From a checkpoint of a small transformer trained on Wikipedia: 2 heads of 64.
Each number is 128 + 24 x the weight over its row's rms, rounded and kept within 0 to 255. Layers, rows and columns count from 0. Numbers have three digits each. The size before them is the row's rms in percent of the matrix's.

# layer 9 MLP up, 512x128, rms 0.147, rows 230-435, columns 0-31
108:151134133136151138095096170100122161151087121094152071111161129104148140122108127107081124139123
110:146118186136139144149112146114123144146111120146127105123107120155146109116100101129108140125084
073:173142131180193121115150131125097104145160166115128125140138108106104151138120126166120130104159
111:145140145095111126069130135126112124117093124181152152132160146119120095158131110119089138152092
101:115133110137126128107133175147099160128105134107162156116165157102097114146133133114131162124136
104:127117115118173107110071134113173116094150137111149143119107148133136120144117137111107147153111
099:147128126138138105122072086118120122146109118121123149154138103109121121134120062141110122134148
114:126135103133130109141119074184142136125149130150163116086107095159135173121104117136140155149133
093:133170079074130151162112155105126085142156129149130143127110113156166160144104121148109159139082
116:181132129126131104074130138168165098090158117154136101124144100110148118091116104100111125151094
100:141130101119127095096133158142145146105118129148081146113095126108111133124144110145109135144117
098:124147113110156118144090136076149103169134179160119178145094113151153139127129138128155165160153
100:086130138100150075168116098134102125113118126122126125129172133119102143104145087089139162148103
102:131122129143124115137132146148112106092169108148137124120134155079175124139144130124112085150099
092:137149089102139122112108170140183160146116167158152106121126113116167142125150126175113118133120
097:145122096148118118133146109154112147089116159144131156141186125134141118127092148132095106156110
095:179118126125091106115123163152068136076102157154132112123161142132176114153129119154065108151140
123:159142147121119119123129100119158154149112153133116103126128098120124097118144114102140168133072
098:121119123123143120109136136115102142143142142167097148144147139112126145120138102158134139140134
090:136132124155156090107102107166133093121163155098125126165107138103142129154149107121148107125155
107:145102108149122029134110101177112126063156165144136090115117123093156052144104139096108111129146
115:123144145086141137081118121117112125125170158141110084130126127148135095167140127143155147136146
111:134154094090160102109093128111145139202143134088123112143113134148143118122152135097108095127148
091:109130106136113121127082130095124102116105103115101170123126100158147177113133142142130139164136
104:165140130106154114114086113089073117165111110136142159093134145088101156123113156125146126148121
110:116145133116108156121102178132066087111183179117119147134105150116132108174144107133121124151126
110:087161126142136116091127118079171103144101108133119140124159105124115116148090126143112124146100
091:132147090105163102109105158113150168066145111159106159140120130153115157103141093147106135152106
101:121161129134128133118113163140176085125158170128106108102115165097119167146120122130169128146120
106:143118172117103148117060108136154132132099097139093143103096148142132162122142113097155135139113
107:146138117102147148118116119115143136148147119140161147142143113086110113106144139145114144139118
093:153125137134142148103102159118156162153131106143122121142153149141153118139114106130115161145109
102:142129118103146106119124100138136133155133105150151133117116128160116115162152108161133165124107
093:178136147114156104113126122153127138164157121146087111108174123114087114145141139131201147130116
104:131150125088106123130117146126131133113131178124122131158176152114116102166148148120094143149071
091:117145102114143117143092178111120098137114106138135122100122130170132099150121129147087168169121
094:115143145134140074128070146164166129143178153123136119139096129142150166121145111128144139137143
093:127143096115076160119109154095127114085164135108121080095089115113115159144153130127150128122134
111:153155113118137074143115106098161143147109119117142143147137121128129127079150110140107126138126
114:111179124118075106093067110093095139153199112107168122140139117133161123156153133139114125135125
111:162147111103136127127151133124093167170140141109130124167147133140165133125143110189091141140152
092:094143086107114078131118142108153160132129160127155106131143109150116146124122140152113132142090
092:163134111122164124112134154139152096135095131131062103117111103152120149120181112124109136136119
100:139128112168073131119086159111134147119132141125117126074141168141111144096114128152168110152159
128:157197120121150114104119124128112158128100137127108112110139109138094143143137085124124135143094
090:163106142084138082112097127114161136140152119127125101113144138132113064131161132165106134130071
096:115136155109161118132109156125151116173138124164124132086156108118165120091159101183135162137146
100:103128117137111107114126100123122119152139106156130125136086136122166096123168124148138168141146
097:150133144110155107118095164102142122137123132153091123143123094160128112124181120122157113128126
095:116112127111135087093109156124134132154124146153116157105131105100135171127157067109140147193145
101:128136096137119098115119177105143136148165149117134115131138121091176134130113141124156167124125
099:136133102111156118140062175141117136174105135124134101118139142177125124097134134192115125159145
094:175144123067122092124128149168125140097127165137116141103113116160173130124126117118119168137124
091:115120129131118137117110116121124121150138069127104097138138088172176120128095081132104143138106
107:146122122138092111140112142176149111129097102134099109115122105118113140107124123125098099132102
095:142122144115172116113084155076097150166129134110103125148075119122177135123095120094099106102127
081:101106169052103165123142204105155149111099118096109130163115143120093150093131122192111139106104
092:101150138141126118112109147135118110150162160138095107086141140144143146149140102124151140128158
093:118106110163176141116082123086142107177127164098142136124124075117142123145125110078134145137128
084:093138069134126087149072125128131105152106166148159153104133097153141173118161138143147173143134
100:136123111114127116094096180124143170163128106114155133144152062130154147124115126139133164180127
100:146173140124151123144086172157106105141120129135125176147134112126152178121083092140100107112115
087:198097073148132102110134133163117141095150114161119104164097137127152116161112083082102119118113
105:137128119124120130143130159139093099074102168117163146116133155121136118131153132100132142140069
107:132151103139121160129118171088112129141139144132156074132138110113084148131131099138094160141107
097:120111141125099148119113114054185123178138104152079116110140069136149112112139086140150136138114
109:142154110122123105165122168158095106126143139163177111122137146174125164169152102088123129140137
094:133140120127136149121125130145182086133129155153105122156125113114095142133126102112133132124147
106:156155105122113108106134121109102136148158098141136118123132154094115088146157126104121146126147
101:104141128122132112139117149157098131142154148162093141157118083147119122132090122106147143163115
123:124176104130112118110123121148114147146147156153120155122139122137100128120117109153125119126107
097:144098103132099149116124100119145125086087101101139143141152101191135099111118130133123106133082
116:111131126135120144129121112126112127129104155124137165138137127109152132158118136139161148213128
118:108171123111123099109128120156093089140120111154099129154167127133162123106164100145124120136146
107:125148121083149079104140141120120182138120091122122139112148102150166102143086122106120138159138
095:130124098136132099113079117177085144092135141169147130130120129097175080087103118132124116157123
095:113143116104165128135104112102112132141127113142119109117144113127110147128120116154132139142102
098:136138136124107140104144152130131184159113099089121084119102111167134141151119076153138109154112
098:134122100105107158127104124137154129163139130102132133129137117144138098137117125162074131163126
095:183143102098147111112148164105109143122170140142140111162153153127156126177154098126155124130092
093:161126123101103138133158174078164153129125136141129191147144153133149146135158099148121179124066
099:171140135116106123115128187147139102114106116142116104127103162116120105119128153128083101134142
099:124163141091117122112144109120103155092176146151076128126091146126128157123125111106130134117096
090:164096113108097120099112164134147096108168127174120144131117095092151115146131119109141116167110
095:161084116160138104106112126118130163076138093186099131141134158095111113121109092123122118127089
094:127114076108111123089123170162121153092175146145122129146107104118139133180162116141139135132111
115:155137138117125120089122107126161151125134128163110103132101115121143140119144077084118158144127
099:140118124141158057103113103166089093078176154143156102109135103108170101143126132094141100135147
090:160117133149167122118069140126102161143150086129130120101101127109136166107150115127150137143143
107:108145086107139118112121089122109103131110095106097136101111101117136137110078138093098155139127
093:118107111122169126139137100133120095132137114091114148145159132096104109095129081128127124145137
101:105127118140122150123140121132092091152088149146154111180127117136130136090131143102134124174126
098:086097124137089082103125123123126146123144143125085095127084144129109133169109076115123138119168
115:122150103141082126098146112110127099111148134110133134148109142093146124079135108117165176149141
124:105138112129131138091094142162099112138076128135135141111127113113128122127117089081105148151126
091:137111167135166137103108194121127124104155110140095127137073113084128097145153108143163097140118
110:142159129129080120110136130107124137134137112119151148159104128109120089107175091155109130163103
107:120123105097098143080100118138122073109097106164115156116137100133089111125128114115105168172112
089:130125149153104112102121127131142133096152129122130122109135116130114084124156132106139094144088
105:123153123132134133136103094105152081119119121110159132117147103130191149105135115136121111155149
103:123183093117133114090125167111094137147109118097151163106140104121156124180147100126120177133111
095:113173128125117092117114128118112095136114142129174151123126110106095160105122113164111152132100
081:136121101139092139101120155108119089128153127095151142151105138150114141130122121122106156111124
100:154164134108155085165080123075125123138099132172113132094162105158148135172126101142149128166089
088:091157109142061132109132140126118111130110119104110117145146127170138105149085096099101133112152
110:130131117107139105085111118139169117131134106173101103122150130150157147138152093115140116139104
096:118126094130151117146112139140104096153118124141097137111109071148133150092178100118157145142131
097:124133156070132097141125107114121179127102117137122136113112100126170115112119124141089138205106
108:135148105119148071154130108137134132121097117132124124146067130125093137115165104140113117129100
098:152123152106121142111165145162143125115164152141095158113082104104165158101091131147147128132148
104:126107143086109087061120136113132111129141134120127120133135141147132125162158093113143140139152
112:151137121139094119134121140153142144130106171120130122114119157126095113100133129115149124150108
117:173145081105152085087147140150129136146150144185123090148141136122123150176135113125143113116121
095:153144085111127106134123103109183139132143173123152123109188118118178157099133136169130139143085
113:177123120075125102123091116124121147108093102112109126121091097172109147111142147112115133131126
098:120180149134122159120126138150144101134152119147140140163120113143171127126175138123119152131159
095:108140124127152103115112154156171136144183109129102081150122119150077098111092135141151137144131
108:162116142080113125104144126155123121149140131131118125143094119100147120153142123079088163177118
109:155178155082127108111070119119121126162135116129147147166116114108142139118138145134159147139100
108:150125128125090108169095142137146133168114119128088126125178128145142154161114125123127139147116
108:145161137091093134081147120130152109112150133135089136140081089156166151140147110070115103139103
092:115086124168136143127128111151122135121138108161126107096122144124122121119134099101141102153126
108:166133131093116112124108136089087099167154120130101140111089105169137136136146115136123153142108
093:167100141083114129125135149113130110133139095122120091125098159148101093076168072134159180137121
105:153149116111117138143121153143144193159153141126142097133136129106201120106109089167051163129131
094:151120095122119112108098110161120100147146157164142107133148132104132086127106134116103155151125
102:123132127094148132112120150137093148150146136136109110144124125165159149150118119128115120157134
105:132179152121115101150136132130156152162114146153144091108142090161112121123153109151088138134063
094:114169104121133139151121138130151094125164129090134146135153152149124162106128106122152129143120
097:160127117144134117125125112082162127149123102126094117138159110129114091146115094136147173111150
100:111140104130080095125141119129120113128105128120150118118114125150125138132166130140144129120133
131:170151123127089129125098147142115150161116143122139090158142146098142114113129119127122123154154
098:129132112123119098129139125122135130127135185122156132109158089092127145140140149159088153165092
086:143125088173137071163103099186122091105152152153152133106146057119117103133121138094147113149163
105:150154154128122127126144141106127130134067139183148171100115143169102109137096119122112152136093
100:179131174119088110174096132110103165120114141126127156104110145138111091114104134151156137146136
106:135178119117136094096116131126140153103132122116122146163129103130161174148122155113133148136161
101:133113146118131122093132115108178129164100094158123153132095138101136111111157083097113123122069
111:089130117083127114116106111158097093172131172109137144152107108137140181117119138149150151133133
087:123176108131140126132076135153149069130164127128104107090135083144149123127110145104124117123155
089:107191160115063120135143147099133146169114155113099103130119132129132125130145162115113181155143
121:132164109117125097136125119132139138136106130130149169164126101143109143113177106126134197138111
036:146154081087160109107107153146102146139144142138101161132159103131148118125140114139125169201102
119:139099095084150132143077110147143128152130113134132187119143075157094062095151121139179159155102
093:110156086124152121142115157118124137175115144106178159141126115181111088117109142152107158137081
089:187142099083148118144102103140124154163142099136145134122135125151139127143146106164108169131089
094:142156131118124102098136153142151109100146131132124114123104146134166136126111140136169150155144
102:138160103118146136112129101117084122151125097117136162113128102116122113154146081141133106153103
094:147127102094101142095101144142133140134133142107150135127105113151125132150129122185162132150123
087:075133182153104163133123143097128101134119138101087121079105077159113144083154134151140139140147
098:135116131131141123111123112103163180124095115162082088125084132078139118171112129090123127137150
101:127112119092182072086138131141118140144087090133140126113132128128138112124140103124161137140095
087:151109094118149116112080168098177128154108168154133109136126117097138123134082127170122084136099
117:137129134106123132120119153126105087111159151138129139130116110126215164112113136096132126190105
096:113134134102109120116140113146156141074117107188133135127097091111064113080112087088123123140130
095:124105127125087107106144100157115147095142135155122089128126112140144133173098105079152099127095
107:127145123112174104103079103140161094093133124137122136078108140144116122146156107118122128124110
091:118149109149114139093121156115128083131167140143075165123113129154123109174163124180133146128110
110:129117142121120135079159142159119138150141095103111126119107137126159179125080131125130094142144
092:124118116106109136152100098135142131155144150139132119186197133147180145135117083142124119136141
093:121129095159122120088067135112137098129098169131135124133106154151129114110158104151154134173108
098:135109114164148114082106127112165176116100141136143137129081112151163137124122075154153128133125
103:114143090070133122082087143138134135148153172098110129146138120138138158121179137129133129144121
102:099177089086096145145098106130101133155135159101143173146131103162191147128105156101126128155122
098:159085138146145063115088125166079113039130160161157098132133126091154106168138118129127093130153
100:113142136109112118091109120099133175153146128147153140114120086104165168103138138155130117157145
114:137134135077104128111099139151161159131161137175153118093100135091133128086130102138108125137096
117:110106137112091093134108150123158120164133106109117118146090134142120108161126128133104083136110
085:196084091137142124116096130182115173081149144126144106135127122139144101121118142128137093141070
096:151115162140151138131139151157129113083156143179142128156143132109085129131141124138172095134140
122:155125152127170156115107166118109122134108099170086122122126111131113122123135125110148115131102
080:098118117152107163120155114177114135160158118152157124144139101120089118189132064134123101110170
096:136134121128135132149133112116154160104144125128135119165104105158102079093131147070152132130101
098:166142108123146159142094148131110148163119117147165110102147107140148146128115113147135123141104
095:139111143112126115105134133105144124147130118142151142146118118135159114146116119119080112123104
115:144138144137101094129133119118150146117107150126142126092138109126144138118137129114159159202135
102:107125093119146135123164156159124144111109170122114171090205180096128152159137094154167127161113
104:154129149139110135146096129090122126139155168112158080131139140124133119130109142099134110175107
101:172150098118163120118080121103140119166093153148099132108134073131133078123133098140176154143116
112:164135111098139096119129100109108150115088087139118139139100138131125093107153115088115150125135
093:118102157130147143154126121127125088137161125107087103108097108124086131170113115122140161121112
079:109109185149094146145142144094113133133104157128127169077154120156090120109164094124168153157141
095:115106114154164125129157131116138143113117166117102145124114133115130200107119117124168123129114
108:118159118130097137166129102103103133158144138131126125165130139112120085126122118077135133136121
093:117165143129103119104143145143086107131122180123110147149118142087114120136173139102124123126142
092:126156103085105078152130167159156128132173150147111092136106104148155131126106122139130139145119
107:143152120135144117156146078111145108128141137106104147120159118171136129162167114099132156140137
106:134145133088130145133102104134115092090143144118113111118112119162092106118121114112128170158133
102:096119074122144110132130108080093099116157122090082112104178167126119148157138102133131133165125
111:097149111099104112130110151150128137139130163104103138155119079120109172150173152067110133137101
109:131156088103075112136112118118122101124109143142127111097137091132138150117118152149150137155150
113:172170135147073110139108116107107166171136122107129139142151164116122085147112113087110142141103
116:151156121102133103119145090179149138108102135128148124090145092184098153066102115102096151183147
093:167132101121147085159065141147106098084138097147117108114138137118141111148095094133093115125112
121:137146142120157123133124102138105130132101149124102136121127127127140110126155106127146113146105
107:151140099107148117144111145173108125133129084137106129114093067156123141107115113116124184133144
090:140180139131142145119131127105155156172110140119106109095124077123129094106151103171120162134088
109:131109152098156125088110145127127148118196099147105128116180144108140130164111096138188150127111
108:148138172137125119141118128114140101107091133160139126113142080171145089128155115110128164141127
088:148112131156141069126161101146122099102194161184107121132084109104144108149119134080130102140121
087:176124134135143099100139177128105097092151139130150099108137103129128082119121115159133121127123
115:122130118146136135110117114126169161157107163113132149107096118128162126122141103141159128162134
098:127149079135159139116083122159084120123116144120141119095116154142094148067169126129128137140113
093:162153084117120123122126104123187115155098147134122164123177083129147134149182148176133111146093
102:119169175085126106120112133128149128105103116156109127113110130149141133171100108087128160139111
084:134076146135151092114081145129158094131155119168120117156112114175145151145132132146140102130133
# layer 9 MLP down (transposed), 512x128, rms 0.142, rows 230-434, columns 0-31
105:124126126120147129116122159116115152144126152169106079090157113135106120092132088135123113089126
104:176123122090145166153155120152095130152147139121137106146150128119149116106137107142080114092138
085:138137127107155131128114092118163138132140115143146110106144101152141132133108115130127159140152
107:146119131101122132105126152140113143089170093168124180122088130133153156146166146137138182163138
098:127133082169127131112100111130129122176126126152137177131137135131088130092121107060164110125153
103:118147155160100157104111124141102133115131113123120109134119104117124157156101123129148149130152
101:168115140145149113111141145131093133110150137114129157121081112140133161141139128181109131157101
107:125144126131111140153140156121150124141149116110085165093087156156097096138072136087150150113079
090:171082097147133082127137108159085107037138134147123123133132122087138108137114147130129105103166
112:145094104129151118147107136143127103096108082167151091117102124089142094123093147142148138143120
102:134156128136140110120102125147143121133118131116119095071117092164101114077147169134133142164143
098:094149135095112132114126148137131146105092201113109138137099151129135160127118099125126122135129
100:159132118096124114097145143150167098103139124133105153117112169127123112099136127108107119117118
099:116113146096184120112127100145126128135168135129134114127089144171070117153085125122139140153139
096:094125119116078114164164137124091103133115133131140123135139089163089121120126097145131143163144
095:107123139104118116125160146174172143138134130133160083148101124177108148161125130076102112144104
092:115150136143091164139166170138090118117123128112106139122120126169109114116101091093132150157118
109:131087126101105135118146101141122159133148122128148127164073196146121146122080131088133074114131
101:156101146148139166126109122155159143123163137149075120142131118141141141126131123134170096109097
099:118117138127138118077092128132143141107109189126115120101124098130139121150106106125135121114125
097:115079170107126162142186108177136129087102141107144122147102136145074164152089112116097109106142
113:135139141121119159126135091123130133146082130147121099137113137139137090138112134136148150093118
115:139140161133106131133129125140137109138092097090154141138161132151125098150164132106102137150122
097:132132160092116095134143149139152125132106077116133090174146134162109123144114137113140137120144
102:141130152131162101102100152105117116154157077145146125104138155125099162157103079103103090138151
109:125155125143164084126116107166088138156119128109122054131144122137129135118129143139147120124165
107:153134152155151169117151123128107138096145145106142156144172136095104099108106131137110095130110
093:105135157146133104094123110129116147118176068127116143135107134122092165100159148121119164107139
099:113130117114109125139115142131144131093085103117173126109137133112176171126108130114149127092150
102:118087133132101124112131120130118134112140167165172099125142126096129116127097146143117073127122
107:113166128121141145132153095136144120130103153119151070117117115144125138125131149111145138172101
094:126099154088117116101181146172127164054120181158142116149129161102137113131126126131117104175115
104:117162126130090115122124125111123161137123126117153161117108103120127150092108084114126116119100
096:103101134075111132103154094148113131067161117127125175145135192133123125098119123138085181097127
099:093128116170120115115140072181147140089141117155178112127161132158095133115092123108073149142109
091:118119114132141145130102147143149057122131160154106146108147098116119119129118173101107104162129
099:117109135131084140124158138120131116096131113148106155142155148119108102133098107112141143143112
096:124153131119128114115120160101172142087099194107149111122143087124125111138135129101099064084122
108:129094121186128081058159123132107105125159102108185130148098152120137147135147122168106122165122
112:109119124141099134146156147148103143112159097136106112120111132160140087129141165116144135139107
109:119131136139137138137127131119147136106111146141129140108105103150120124096140132086155109134111
095:119107124171173131162120094136122128125139133157157104114116126104120113171128116134099106120148
098:082133147149130142172120129134137125143111109079116127134117116146124122103172129178158104101136
102:163135159158078122118134124137121117113113128124090118078137152114187138104169129120165076095153
116:148206119138112139095123137147145143111128140129142146130085142121098143115164172138119130122132
093:101121119084132100168156091135121120145122150125109141125138140137131145117140193099117120131157
096:115151138089106127119170088139119147134124089112167139128068151114137126135122124084093152137156
107:123098132152128131136139083126111091091135136111119112127094143153117135115140129116139117153127
094:116124132087088146123142098126121135129128110075109194130077153130115123143104118113104119164131
102:121134140082143085090159129128121130130148149167177142137125168127117105118156080088090121113112
102:110161130125123136155141091134116076121144158125116113112134126099148096108157130124141097094151
101:097106124123088115126120148135096149129112135126150134157132144118139133085103154139113129152116
095:145163106142160091148113081148138086147174114148126084132109129140157138159098148127131091105156
094:121132140106114123140142124144160146110132166134115144120117139107102127123136153117119159171132
106:102124123159113128083135186107104142093147159142114148121095151124106155117157158089141146139142
098:137116172139129142103137165124118132122089071124129148135152125115111098154114153077114157165154
084:150108098203126079118106065153098129121145122140158098081132100094150082134117167084136082158139
094:125136149117120123136117109152139105160130143099160120108143140121125100149154143126133119120176
098:130113126133075138101127141105128130117110109143141113134176129117123115139085110114127139139136
088:136097127109091096083104154127141170114176099149151129133161168142103148164113107124130093113123
101:099138113125113138112151091111112122122148103146092103160152131131124112134127142050103121135122
106:113105159150145130140129146176102137134089151121140122137153130146121148107133132140145140048110
096:128180145162126116119104115120136124125110129119161132101135128115135125170095133107134076123111
104:129171141121139169113082132159149082182099155149133099129123107103161128164146171150135128128128
101:095120109111115145100161147127130168147083150135145139155134129102101136120114152085120111114091
103:118122159105138157112174128121114120126132113145117102151138130130147129095112079120177105105141
106:126137108113083141146143116122090136106108195138140085121115151150115123130117112111137086096120
095:070144131105120090113129144139120128125133101125141083121117125172140123135094132153088116105147
100:173090147148126104161123097144092119098145125119106141176104150084120138121143142140112102125105
095:147081138104131104118146122180151096093138106128181146115118145113089143107129107174120101126092
108:150097149158125161161107122159100125080114124173139126088106144109111156148116134133143121112148
102:127149115132110124160121129122097105139146139123158147158141134166134135151062096119099146150173
107:129112149146115099129175174144058107129106074146117126130118099120134140115130121133137094153089
118:109192122129119085124134091140134124139120130094110126117145095176136139114134153129112129148130
107:083097138117146117136164131117111128101127136118115151130111146120096118139116110139167108112131
098:107100158091126163117118111101164107110148094127108137119111143134124148120127087120112108122084
100:147113149135129109104147133112123113146093114140121176136164134137149105119113101103128102101124
097:102158141113098110131145089126148160140095103128162126110139133147129120107137160160112114141133
100:121068123100157147155110118132116149101115088157157161157110120116129166169147140136108128124118
093:134048127141150108106148098160117136084108129146125123136135139117137103131082121094136102109106
091:131099109167152095138110107155093108090139137152144118122128139108188087166078113122156097128134
095:153127123150125109098151136123118150130120144128134121155134112125139118105095153114164137153097
098:109167100155152103174110111145119092161145091091137113105086066064090106088137137107114123110155
089:175095149117140109113193093127149138125093095090127114166161156089112133129120141138124098121120
097:121197135129097140123125125164125131141095144047143093124138104121125155147130134109078135167133
092:127108131124119121100112097090113141163102126090157140102088126142148126140148084141140138126112
106:123127127159144155149136106158124137107113123162164113140105126140140125097170141121112127115112
098:119068143093131145153095111173134160080104102138170136136164114112109112107083105124102148150096
098:105112141095123112136127149134116126130140156127153121114167136142116130101148116091104138085147
107:111131153137088135165147111142127123105101119168092166139143138097142137127099075140127152155108
093:121150128095117113089115099100151108125127101116126090156093121163172107105163144153136156098139
095:162073104121132132116117133102152120103145130138151134140132132110147128119144122155096176160145
099:129139103102084125102112121127121098122107156119120114065142154157136136146133160173087179192159
113:151149113095164113147103107127169148146122096124112072099147139125131154141184152095128134140123
112:151105150117153110111127112122161193122177124162094133101086143156156162134149189159156118118103
090:111125119129118165166127088143131129143172149121129135102117096184141111129116155139125102137150
105:099137162151120154121143113104095101135170125088127113205142174134126116132111136155099125117112
099:175053157086163128138177134171134124090157104158113127130121137090129150172126149124133100109134
095:112129109093142122122132134131121145131122108169104142142129147145127142128118154100086155080117
104:112151162093110135133142119127130086116129156147122136136118130097154112130136137138140087186143
102:141109154149169126112139141122113141154103119144136074099129103105142130133148129119120100088151
097:144126123106125134152165107142137114127138121123150146108117127113102096119127120083147113119150
085:086163146143115071129117126139178128134164159137095104057120109139131151111167144139163123148134
103:131126144075146105116164142112116112117102174091179112130099172114134132180135145134135086113123
091:141113098140173136100120138140139145152132157170125143081129125106101112124148120125144137099108
105:122150142127126114091101122132137079130121116119120121129106147100148113134174123139165127089132
099:114137142117114131123131132183109135157129130137148158147151112143119127104117151109150142146098
100:128123113137120130122128147125148133117101155159106134153170162072099152142104126054146133103111
110:136129094126123126142122143141122154137076124117133176144165138094113115130129110138094161107098
097:140122111154133138124147133144126133107109122122146145061109123130115109150124142147162108084146
100:152048132160136151128113178133116144128112120121097152111144113145130145116100116089136172098113
116:134162110130155130144122084137093086135138109111134143116111116155137153128127151151115107098117
117:170052152113132134109169163118134188094121108110131176156155184088128128114095122101126163143098
098:119148117127143116105122121134094120141143151110137134120126114126127158142187189114114071127123
107:100146144127138136132133137162086128109132126125086135093084125110127113131114140142131177118142
101:135148172131120111177111119137143119106096144110111115118103115156134134104127164138186145119178
093:113161101141142116126157103152115106142094113103150143160161107124097137119155107161144144202083
107:145122120138170108132111127109128166184077119100197132117100147092134142145127127143125132126155
108:134138118140130122132156133114132132125120121130115127162128128131102147121117148125166143115095
109:127133158127089134114124096150140135148106130158092120136116127107078120096108155105099161136126
106:127174119090088136162136099118101124125109140156102105156151151128143131138115122120118136140117
107:151110107170145089118134116127121124147122108142134110105083121141178117129110119121112174121128
104:088071132115147125144149121127118107110088097151144144142147143118125123146144199107152089127126
096:120070149099150155099120154145126149080109154136144154126187114104142140172100098171136082101113
106:141163146138133094147109098150122100103100118141100081121143117127093130126152141081128113161152
096:135096162067151153172126118131142046129145090145124136126097140143133167160113096107132130148122
103:101114150126130150200106134139124090123125155119135122089071142182104132137142133110150159118151
103:124108158105109174126204156142149119114122167104166143122182148103132100118121141134119111124088
099:128139102133132106135125126146122128162090183168138125096138144104104116114110125110142095190132
100:141091126107128130159150121130106106113121118150110163150126152127155144102129132137079121087125
099:138171129141117117132117112121122109136117093133154075094128121134123141097170132119166115149158
116:112137130102111144065141161153106149126145086128132150145143138130161117140124104124127119100120
099:110127124114131088088138109156103129123164099091108131133103105126113119129132162148105127113144
087:129107174116130117129116127136123152107082143111149168117124118126130101148120113133121146133145
101:121184117096101149107089130139152102125105132134138126110119135119097129117125145129147131108152
102:161103162132091122130140120136127168099134119095142148121153137171153142114160107137159145062091
106:141154103110130167136114109158097130143107078151094106102113110124137124120127148131102149169126
098:112130090108139135133130141135119168123123128177126122124126114117104112100112128162137118097131
113:141080142100122144154120103111112148114112100166171141133151146106138143158113085119121128114142
089:119100107087110154158146118135108112091106106100140189168185141101132109126124137093103171104077
092:134159152159117119131133079138114080099131135118141098118098061137159095164094140148113094149135
120:125146095158102124114130143091087112124102148130136173114141122115090091147128089154121128127117
034:154068148140081107123154114111178110111088094127121118135107153157089153093078121094119119125116
119:115125137159119185141129140119112121131084156143134155102125115121143144128141143118156120160131
092:103167133114103126137131133158183140100093132147175131118158120123104154133115151098130112127148
092:128133102204158094152130098134128092094124150149122084087106104099147142117115159103130097140196
096:137133112102154150137130130133139152160156131170109094082106144144107141125150148110109097133119
098:167119112126144128130114116148157161093096079099138139122095106126135178157110152100172133151117
097:123115127124105146134131117119142108106119127115125106107087139141111114088110145148141135140130
089:162133098127165101098133116178109137100139118164149104107137164104144116176084121102116097111109
097:116161125135123133138101103122137146143105134111137123097175121164137122166113115137095156132114
098:096125133100112134135128118174132112136104136135109131156136150095134151095132174101133163100129
089:114166108135121136120151127151122113133130116111125134113125068178108150078136130083160131133146
118:125117141118138168129134166149139135108141106100116127140083138164102089167108134151142126124128
096:141145120163136065095124136134134109147162106145096112100103103162177147122153132167143132152148
094:119165086112146126147116130122145133139129093129142112149123135112114075102118140124091132113117
105:119113125128140088078104100118109125106102184130129145091113173075129144100146152130121109100169
090:122143136092104135132144114152121131106069108118149110150129148114129124088141150123097094142111
109:128133139123135128098138146121123171158149081118089143102128121137125123145106189124091133158125
095:147097144092141106101168140120123145116062123124132121151151155140112091096095114091139121135108
095:098067127094107122111140129109128119117115172156152109142062180153092169108114134122137152144160
096:116103122148084126117147151143118099133122157129145103108144141110146125139118117124119132182179
106:132132093145126112108147110121145115123058101133150120124159160104128136102147120114123139134149
103:101167114125141112127137113106122131100139113158132100117137115078126118143153176105130110137151
093:118112123111081163128167128164130140106135178109153048116145102156087138110101139084083099144133
101:107114136098108167154147119149075169151146109118148155171159150085101119133105131100103117156135
110:128116157101122154105152111140089151093123088112160115154115122118109137106147070095159122096136
109:162115121112103139167117109158147161151143114111079080098164123100071147084130087108123132140114
086:079147123145141123125132136094125123131122136136098110052100109131151103119158152156180118123150
103:097123092103129150136150162129116143139102132105129150165153138092115137133122128113131135131105
113:120144115088113125166104132131133148104128153100090139170100116112127145117142138103095158106111
088:110143119118149116127124109116140156179136135139137096102075113161141124127145134157196132113144
099:123081141132137092121141171096144138121155154191132166130131141097143158140105106162145153113110
100:119135122123114154116136150152125128142143143095104118094170110136109127110116132104111125072120
092:123179122118141093113113105131142137144106200097110089103146122095120143116165146096120138146176
107:125122122108115114125155132193160109080135110093128093082135150131121175116137110113142140159132
100:144146114146097102122120151135133105163113091117125121132157161154110140151118083124117126131143
103:110140105116120131188136120160137151142155151108106129105152149110105109154193145087134159172099
098:134140142147122174146140141139117109074120144102182147104160166100121164161119119093171095142112
109:143080129122122125127135138123106187092166085104153145148117137113131124149122089179156144156149
096:115153111177138136151103114148110171136141148166158121149189162103157097141101119128075118139095
086:169122083137155141097076106132120120120126138169158127114112126119179094121099154134092136066142
093:115127151118110124109139110127126068118137106152132109106108114158145102162115154079059133165122
108:156140105109129100123173101080137125125129117105132126098093124114152119136125130163154139091084
095:128122135164155146164076104129157098140117100116101096082146095154135124115111093124139108135136
088:134116148147115105159129148153142106125142127103148100138141148140128114109127136091064091147097
105:125148150130137143163118138126143142143143142129124163117100073166100142124117119106086085120134
104:115090144126111103105116139133108139168140141147124090138097139179162143141123136123152110128131
104:094118131146144162106135162090120109150117140122140138169135122120128140112129113150115116155149
112:105154103128124141111152147138155126154096115154138149161201136085167121133093116111118124124111
108:165127124133098110096137113123123163133123126168118120129156120125123105135115144125146146150140
107:164144137139127102126137143111133093116109078082165164138118131097120174129119093157136096092092
115:123115143106113108147119116117130139110174115116066137119126109146136148117073121092159147160137
095:092116153110149135143119139096148132099079127107145142137114146096090173124135085139091124089146
110:121151126139137175166119130133102116148118181103119104118144166117114146157113105112089068134149
104:101175117109161091131135094119152132124139106123131119129135110124104159120114141092103117111150
093:128151127123125162135121085140142164129119149121116080130126123139135078089082164077117128097094
103:101102134138130103126117128120149149141132149128171115129159149101157156109091127136164146101111
107:122094125145104156122111106102101125103118134132087151142112112113107171137149104127137114096145
090:081087117110113168133097098093128132154113176104129170115122154140097125144099135138105134138098
086:067149131120122124126139117136107087139121123110148098102128147158124151169099142095095162141124
108:105119124105123129179145122142126112141094171119129098108101149112102120116147126117112115115161
099:103095103134128122125131139123160176105113138153115117075056164148074152140139136106149103126156
096:118129122140150118153146098131119106158108151117078124136145113139155125106129137175169121075117
100:147140196117149134125127146106125113128125099171144158135083109129089095146130146135113096111114